Weights of a small GPT-style language model, trained from scratch on English Wikipedia: 8 heads of 64, 167M parameters.
Each number is 128 + 24 x the weight over its row's rms, rounded and kept within 0 to 255. Layers, rows and columns count from 0. Numbers have three digits each. The size before them is the row's rms in percent of the matrix's.

# layer 2 MLP gate, 4096x1024, rms 0.0575, rows 1883-1916, columns 896-959
103:112145131098163129109150123091097139152124152103136129085145107114159131123137159144135149153143108108134124102112150128155130110119127137149148111109148137112110060115114175111093131098093117
098:123108109152125111110144110145100143149152147110129183132137153130130118122157139100090137138132121142133121080152152172124115099126142138144195117138126100129171129099095137116117114150180115
100:120128106131105094136128113141144142090169151130127139082094158108098145125133115110101127092110073133164152145137153122133105171148127073146146107092083121109157107142132080172107144138088129
100:128142136101157132149138125116135140163076115133094180165116172154140074125138098087122146166097124151123166102122169138115112140170122175143084105133159165160111124177105092139102120163097170
104:118128167139112124114111125135132121115167090142099083169128147096129127130174093137114108123146115135149144176105141120099167114130107116124158127121108138081098090119115131169148113110071070
096:150160118110125109154147135136140155128144123129148157143148144167126134128173073101117155093151135079117105068157134108112121135121098071086137126145093112128128112076143125133124173128126108
105:139102162101149146142111104097091128160117125112128132145147146096128114088130114171095146156118119119104121167122123155135164160093190135115152131173108120085117170127123148097126079177145075
096:111150089166121116163078113113131097149124131114115153111089112108111181121159114148174124086110167164142133155147117116137114095077124124130154143129176122141110119112172080108119130116164117
103:135144101121113159130077151141173121119128154163121119160152145111132134163136118133096178132083130112134127115133167125096116149167135125106154147104103122115103143124117128106157109130147108
100:153079088133138158154136155152078122132137160130093131148197135116105095141133147161073142145143134120147076146115103130129109150098148123121105117141149130118145103147112109131103144162138118
099:168122136141128095121131109129142114133121157123125160134093116134110120093122138129163121131167164151140103149157128072137143101144156121145121113126154098155128106119138091123138125110130147
099:131127078173127125113117119141158135140150104111098117133134132168108070146128131119114106134143178145100124168108139154154124156129102133153153112108088137150132136100093102127144131129099118
096:105113098120111146165132161128133170122112082129109114072099128139139113122135178094139132117110118140111168155153141139126123141111141104163090147131114160117142129133132094132148136114165143
101:086185099169181119147142127107148112108118112115139121107149081134113151124157132131153104140101130107162133131104151109118130160132118132116108119123126106150123149135116116175119076122112121
098:169095106124133152110127110122109140101094109116123131133076128164061088142085115142076111111137156179105135127124156146115109095112137118139134157098164094127097128158085148135118127162133125
101:080108169149099164164157152112147146124139099119126122100116154117127135130113128124087144124149097161108067129175162151147110151197108099117123162128119119127149148134119125129156082110088109
102:137146107157112141071131137093149122133099092148136152111117128094098124145130103105111101078110163186106166097168149087136101110131108126119124081121142079124098165146124165141179117152100106
098:087129126089133112124114100146134110151167101094106126123126142171097115113117123132116137155183122164145129160155145090137069111092114115090130103116094150080142110122124167139156107121128131
101:126145174133094113109122099095105152134131145119092123109096110132106120126123147134143134133113124124172164110078140154178095090143160134139151151137117121108083134152139123142118086081126128
099:135088110121120132121106130117145136130128130143117128158100165143124128141128126157130121139124110107145131177142079126137076104115117096120137087120090156145102128088119125140154151127095153
101:118147178101094138093137102139137130152126143105099082152118133095144118152148112114157159113087142180055091089123163141137125132088128141138139105087129169144137142118134130099134104102110113
099:128159126154119090163115158134095148157103127148104152144156127084130130143131108120118132139125095130108092172153169125105120131108134118149092106153133139102072121153146139129133105128144115
100:148157158118120127098138088133166107134127083113150098118137149152086119099114156122061100147146132150132130138120159124118110166168117139125187164116115156118123085112136148162155155125153130
104:085140148147146141126112163163121105133155106131128156106106135114157136161110141105149149118132098132146181115120145153144164146149110150143100148094121164134070115132061132099134115093125130
100:111147094098141169152173164117040154115157150104178138149092123133154101145125106109130122089092154136120134132141123100150189165128111092121126134159128099138125113108169131113143118157117094
099:142107150135118109124099082133113148125112104124165122132152139164150129137119140164156129143107149132094115111127083152108155121115151114162080106145137108118063131147092107183102099095118110
099:110112097132152111146109133145140152112151121116135174151138123125119125106079125101121123136089126118125121086097101086112172132184093131099117149146086143138150151080110106155139163114131128
095:139125100112142099135131101105102155149166096112152112128178125091133166129089146092117098144186129126133160142136104131114129106157132092070150116140146139141129179087118152134098130107143154
103:139118121136131099113097134126122114111103159103130130061154150135124117123095140130163142143132141126113159105150145152157131182176120111099118107104136123131128174107116139133145095168115139
101:138132111124109107136154124150127125133138100109092132113147134138147148073118141125108113137149132167150114114177089140094124126129101107150130136177140130146141096107158102069123120174209112
101:170148126115124151131104129107133125131101103148130094127169136118152159089150087159131140079142149139117095122146111106110142113131121118130139154073123121126098116145142135100115132149161166
102:106115167153114170133129133164095142145167124115103131111158136096180122114109103130103114141101102144135148129119112152127132196083136104133153137099127137153135161068110099151170172134141148
103:115152117120124088143142133121136120148139103144191136119108140154144116124125128107119124152129142133075165133112101134108129129128129140145149084129131150123110122151095139130088109153101166
098:117104131166131129104129107188101140149145105147157113123103097119136149127156129136139107134169137171142128141113134149102129116116106138098140110116071120156114112109144120129097136146151113
# layer 2 MLP up, 4096x1024, rms 0.0583, rows 1883-1915, columns 896-959
101:197103159124102095113101131100120133123136173140118140131090197147101113112096120122150132126111134101091167143069097162108151135113142089118126124130118125091122116126107110161125138128153140
098:149093079171180153142152120098134094121103111152125165162160134115143137119160133152123112081136133127128140100096151146073134141133138144096176111118157107155191134132099139136119138154144120
102:173060102110107152136146120154137136150117099127148123177163105115157120112090123130130149115098140162148100111180157122083112117121129116148160135068121119137081079098127111112140092110123136
096:077119147145152100089121162117099128129101129105101146133149124093122124120103166130120143141140154139121159148135134151146141121106142157116170182115102139091157179124136114099129167134128082
104:093143105109109160125148083134134145130177157126072120161098095152109143110119142105148147156122096140150112151114166150110144116120121129126083102146087182119159125147143119171134156136139148
095:119145165159125132155146097132106119093145121132089137149154097110108125119112146144131115117139138094114126155159087111098145157138107171116115123104111147110111113145124144163127164107131125
100:144173099103107072110115113145091139103129164108174132137157126138141139157130108109095117163133140143119152125101130115123166155150104108151151099105149157166130146112124107157176107146151140
097:133109128127131147103148117083122092122171130131122132123177138155129103091101166144150133094089116146136100127076138126094115137124129108133142108138087148193183124167160084138152156149103129
105:117160103125123136154112158113122121146139135120153159161157100151126117104128109141126131164150105143134139111150123109129104160162115091186122110137104098135132093109081114112133120149105108
100:159092163137166113110137109127131125142105190165116131148139090108131094085166110097101137124164124101106078097152172136136124146148131136105116148132153098132114115138120122128160143146127140
098:128123189160118086094102149211108151144095099110151122133142118129104097138137134158104169120099166120112158125147119144115112123154146084106128090114135166122158137124133106120134106079141145
101:104095127159141138117091145090143124159115140127107140143179129113139113080133147130157128140129172098151083111095172138175112105139110159103085111114101166121105132118117163126135107148117130
099:104137111088151122100116090093108143093136166093171164162138079135172131161136120124107134109124118112112097112118131133145116082173165164117102112125126125145116120102194145154077124147138098
104:114135157120111138150134160098099104125155151155102116124062133106118167117128116113125158142163088099084108125077111125115141139126117143131139140149142164115135154131111124115141127136138116
101:146155119127072125145146132165113097153108160118136141114160098126086114153132121140102131119170128131135134105117114113145163111101177117139127149102168126128147109112178120138150102119172103
100:112116134105166144160144127145107124097102158108146166124129110140106148117104131063139129102141128136133133126135150137115127111087123121089129115099137104129109131122157166147108082110168187
102:137145102161118144126123096119124126145122183134146074146146147106151118152077162131077109100161150165129135139152154142095112131173109139118087101068153161146070098125147141131122139158164181
102:163119131147170158128132089096150105122118123126136146109168107150145107165127126106100135107148120130135110115142144148135112123134133105125120092132116112143148126119137143097106131128134093
102:134138097092110117165073128121158132126130104145140108128118123139085143150152118095149115099104099167151067133145120102089098062089147137127123102132182167135124164178093098136152103115120116
100:128073133165136170093134168097140161137141134123112138118134150159176109152094126111155159146131140123167113128118096111148119087122131091107137088139138153143087111112096118099143093046134162
099:109139112119142121134173128095139119117169111145119127105143162123111100135122103144141133133136163145081142121149140128137163153127153136128186137146076142151124132137103140172159119137119054
097:158146118104121112114142150136100119120097130113182113137074089105158109119188122166085136070121170095139121115128109095089125137058141177123096153130162079135148147121096120119116151166142097
100:125139099108132155213105129117096169095144111075103138110149133123127125129124151060102116168111105080171146162105152146072175158097128101153143112139154092152114148089102169143150101129167138
104:137138135114136095119102115205147116104137126157120121094108125140082141123112125178132123134089109139138120132137126107115133132135152121090117062147121114146149086174159145124129110132136129
100:086161159112141130096131136115182147132090124108147121122128114126128153144141140107134120114125120100135133142101120133106104107111160123159146160134118164163184113097133153146157148135155121
100:157117122142121153085141125106098121111128152115129101174125147129110129107145132142165110146113115093093106128148089080106110142111167144126130120160109116095103118126139113095116096167121142
102:143103141161116102113147120155101109188139067123140107121142118157120078137131159140131152081167106115117104129130126161128142160137129171154141164107140083126135162137128124138107097123138160
097:110190135085122113099114140167142146121128105135128109088128120167126090161142086122078140114154081155112121157148111112161093135158130119149103133110128145144070141127109106156125091150118095
102:183137126110149095137099118087106103070121137141077079124167131109080140152144154111108133137067160130169135101119130128153140144135114140145093112161125106112109130104025132173109118140110106
098:091156140146119177132144161160126129117096147122170117135127099109170157120142162125138150098156093129129112146100095133093139142164164154135139107110111155124110116145119111116102114092155079
099:102149100111134143107108127142143100087167111136092135131045115143124110119139161100139122110113119143129142108101120145136162121109107126110142153096090114141172168146131134112140134125153123
103:106113182142084155122132139110145154119140120107127158092116118172155166126107166172065120128135116095180095105137098107119163159146180119154103143109118117135126148118125099099112143136152118
098:148108118101138126154091160173156158154097113118098111095096114124113133110121152144107105140137154146180116154089115096090146142121136161115108162128104127091131091164120140105129135110094123
# layer 2 MLP down (transposed), 4096x1024, rms 0.0569, rows 1883-1915, columns 896-959
100:159136164150169106107172152152172110119108122121104083117117120138081189105121179121104141145111129110128171148148128077090173111102150114168148183145134133170142152103157135188121101101158115
099:162148108131141143174088121191171119095110102105142148143116116162137200165141145142096127113150118101100128083122130143164085135140116129139144125171104129099079148142136115116145129144162148
101:135113105111131116167141148167116106149140129167127147148126179118130109098116158061113094098128092152137093094134128139147123102134080095137110143097096087136165122110142174146111129129120100
101:093102124143184110117153151138122116131106165137085175126148164104149092140128155115107118150109116167113126150121139120102076080125080140105144144100097151114142114115130109165174101104134126
102:126121119131102121105115119098152091150102150130130092129165117108085126139138141112101087132142122147113102110122140150121119142128143140120092150119127144088139134101121156125148083166135144
096:103119099150109178147122099127118107136127142126138142119117158174159167143091129076148110125074120135130138114142129145147169176131176097132137157117098154149116161121166132135121120086143127
103:137130152112083115138119133144125092132162110117130123078159157125096124159061079089145150116147131115139119151139073114078076137136073129153113148130163135157159146085131155128106106090096109
099:107136147147111146108149105156077110133156100079091142155114152111138121120105147121149177089084105142147128127100123128128137131117073163124127143104095151174158090089130091105127109094125140
102:100138131117164189128110147094135123129150122160146133125132136127125156124136115143157121114130163129138107124146120131146119098150162111124087138106111131068108131104123127133143164121085086
100:112120139139161146154118117130125124129131150106121140163140135107118140128130109101140123145135132097132108159178125113080119147122108167134104127106149127171106101103160102153161115159128170
101:137065118154172122136163128083102142123128119102132125166087132121108091134166155116143180143120163116128138146057120140158131139157160129094108092150114127134123150142098163125070112123122144
101:088128111127140118136123125144164149058128113081127085156107114130095136152124120162087126163124122169160104104138094132101110163137158095134120138176105132126101132119157136124158153087153097
099:108079156135087164113094099102114137114083114155097130079132153077115147119113135110160124127106156167153121128185161131125162108132089138078112148174127154135106114144112144100104125148110159
102:115160148144127105135111133119109141152150122102110149109087140101161115079153153115127098149103154123126143094111144126148162195148149142111138145136128170107125135135182149085125118132137133
099:084097109158181157134116117100146142143142136160126112130113119116114107155081086125167133159132104128118113170130162123104149140172142164101137138126111121136155118154108098146136191155129170
100:151128136107114120134098153116126137098110119108126097168124154142123096102186137151129116121159166110165135143126111157121089153133082101122127103121119143127128140116149103109134160166124110
101:136059107110134162121145100121140121125106120129105136115144145155097101114122164165138094093140114115094133155150164099127109133132098112150140118143123154115141106148125124098102136111116125
099:147144088096148119112156096129130143100158125148134092117157120143142107136098095125133153104155106113156173118098128113168125101118108112139118064107112110154137129151155096160116141129126117
099:087128111110120149143145093128127116128128138112145154118127144161109119118153135137117108134151111099103140125111124166139139146114120140110110094103058145155152125099122179161123124143129134
100:115128123150146130129138119106151122124126143121087121135148099124100148153147129160110133163130133090166152143091135101115160110107131144110122116143146175087073088130118174131118118135173150
101:129105077104116134133079140131125126092075126137114089124120117091133140125158148140117124133129107170146133148178110135091137128120123132139073129130122152158120151144085165156149105145102104
099:137126146120098127119154099138148122085137149112100145127177109098132150159120118141131139136118141150152165140108078106115123115123118152176119119099140112160143146102121145156164129148104124
101:110115154110116157123149124131139148113107137129169087136129133154142128135176174114135128158113140141128116136068137109101149119116103138088120144135154167120131102122130173108082108102125135
102:176119108119109134129111144147161069184120112128154074125128155112117112106124118157126135139102167095076082160117190129124110102137119139119114124133131156137117100089142135107131130109115141
101:179142141110150143137115153159114153094124149111138104145168153104113122143163147170126076151122175144110152082111093136137154117134085102103171127127110116151089096132132090136133117133115155
100:126095114123094117186166135129099134112096174150163138117163105096164125155126137115116116090152099162084116103133106155131100120142113096121079153136111106132130152152128138155160129099106121
098:133118162087133121147128122138121134098144094118135158151122152109107070165164128134111114116114100136121153116118089129134107139111160118140126140116181137170134141099159126087121137147131153
095:131143124115158134126159125148153094111124090118114152137113171117097124171103128096090138117132093115163110123139140123140152105077160132145120151135131119122125127130145145111164113170094141
102:169133187149067103112123113166105137149109137160178136123114192156122132110139124190128160142145093106106138134124179109129134118120137107150139092093109124125137099115086149127174121095149111
100:132109073140104140130115116141131109144159098129109112094157144134185165116074113115127115149153161083159133128108088124104128140108085084132122122126086152101130148126130121110115124151194154
099:170143119115125087141149118158107126115137161122128137128079135149143109100133149114151136126111141105077133140155124121136136174151096122127120111142094151126145164139093117131141130166105127
103:120129127109106153128116143168154183192121142122131155133108147135112197094116123111157131129110146135155098156160147107116103176169131109137161148100097114167121144128120077125151064158121148
101:155104167161099143135114133112075116099135098125145132116142127153094128120131117137106159139116082117084122171140134143123088131128139146138159099121167115167095143156117124139126133119168130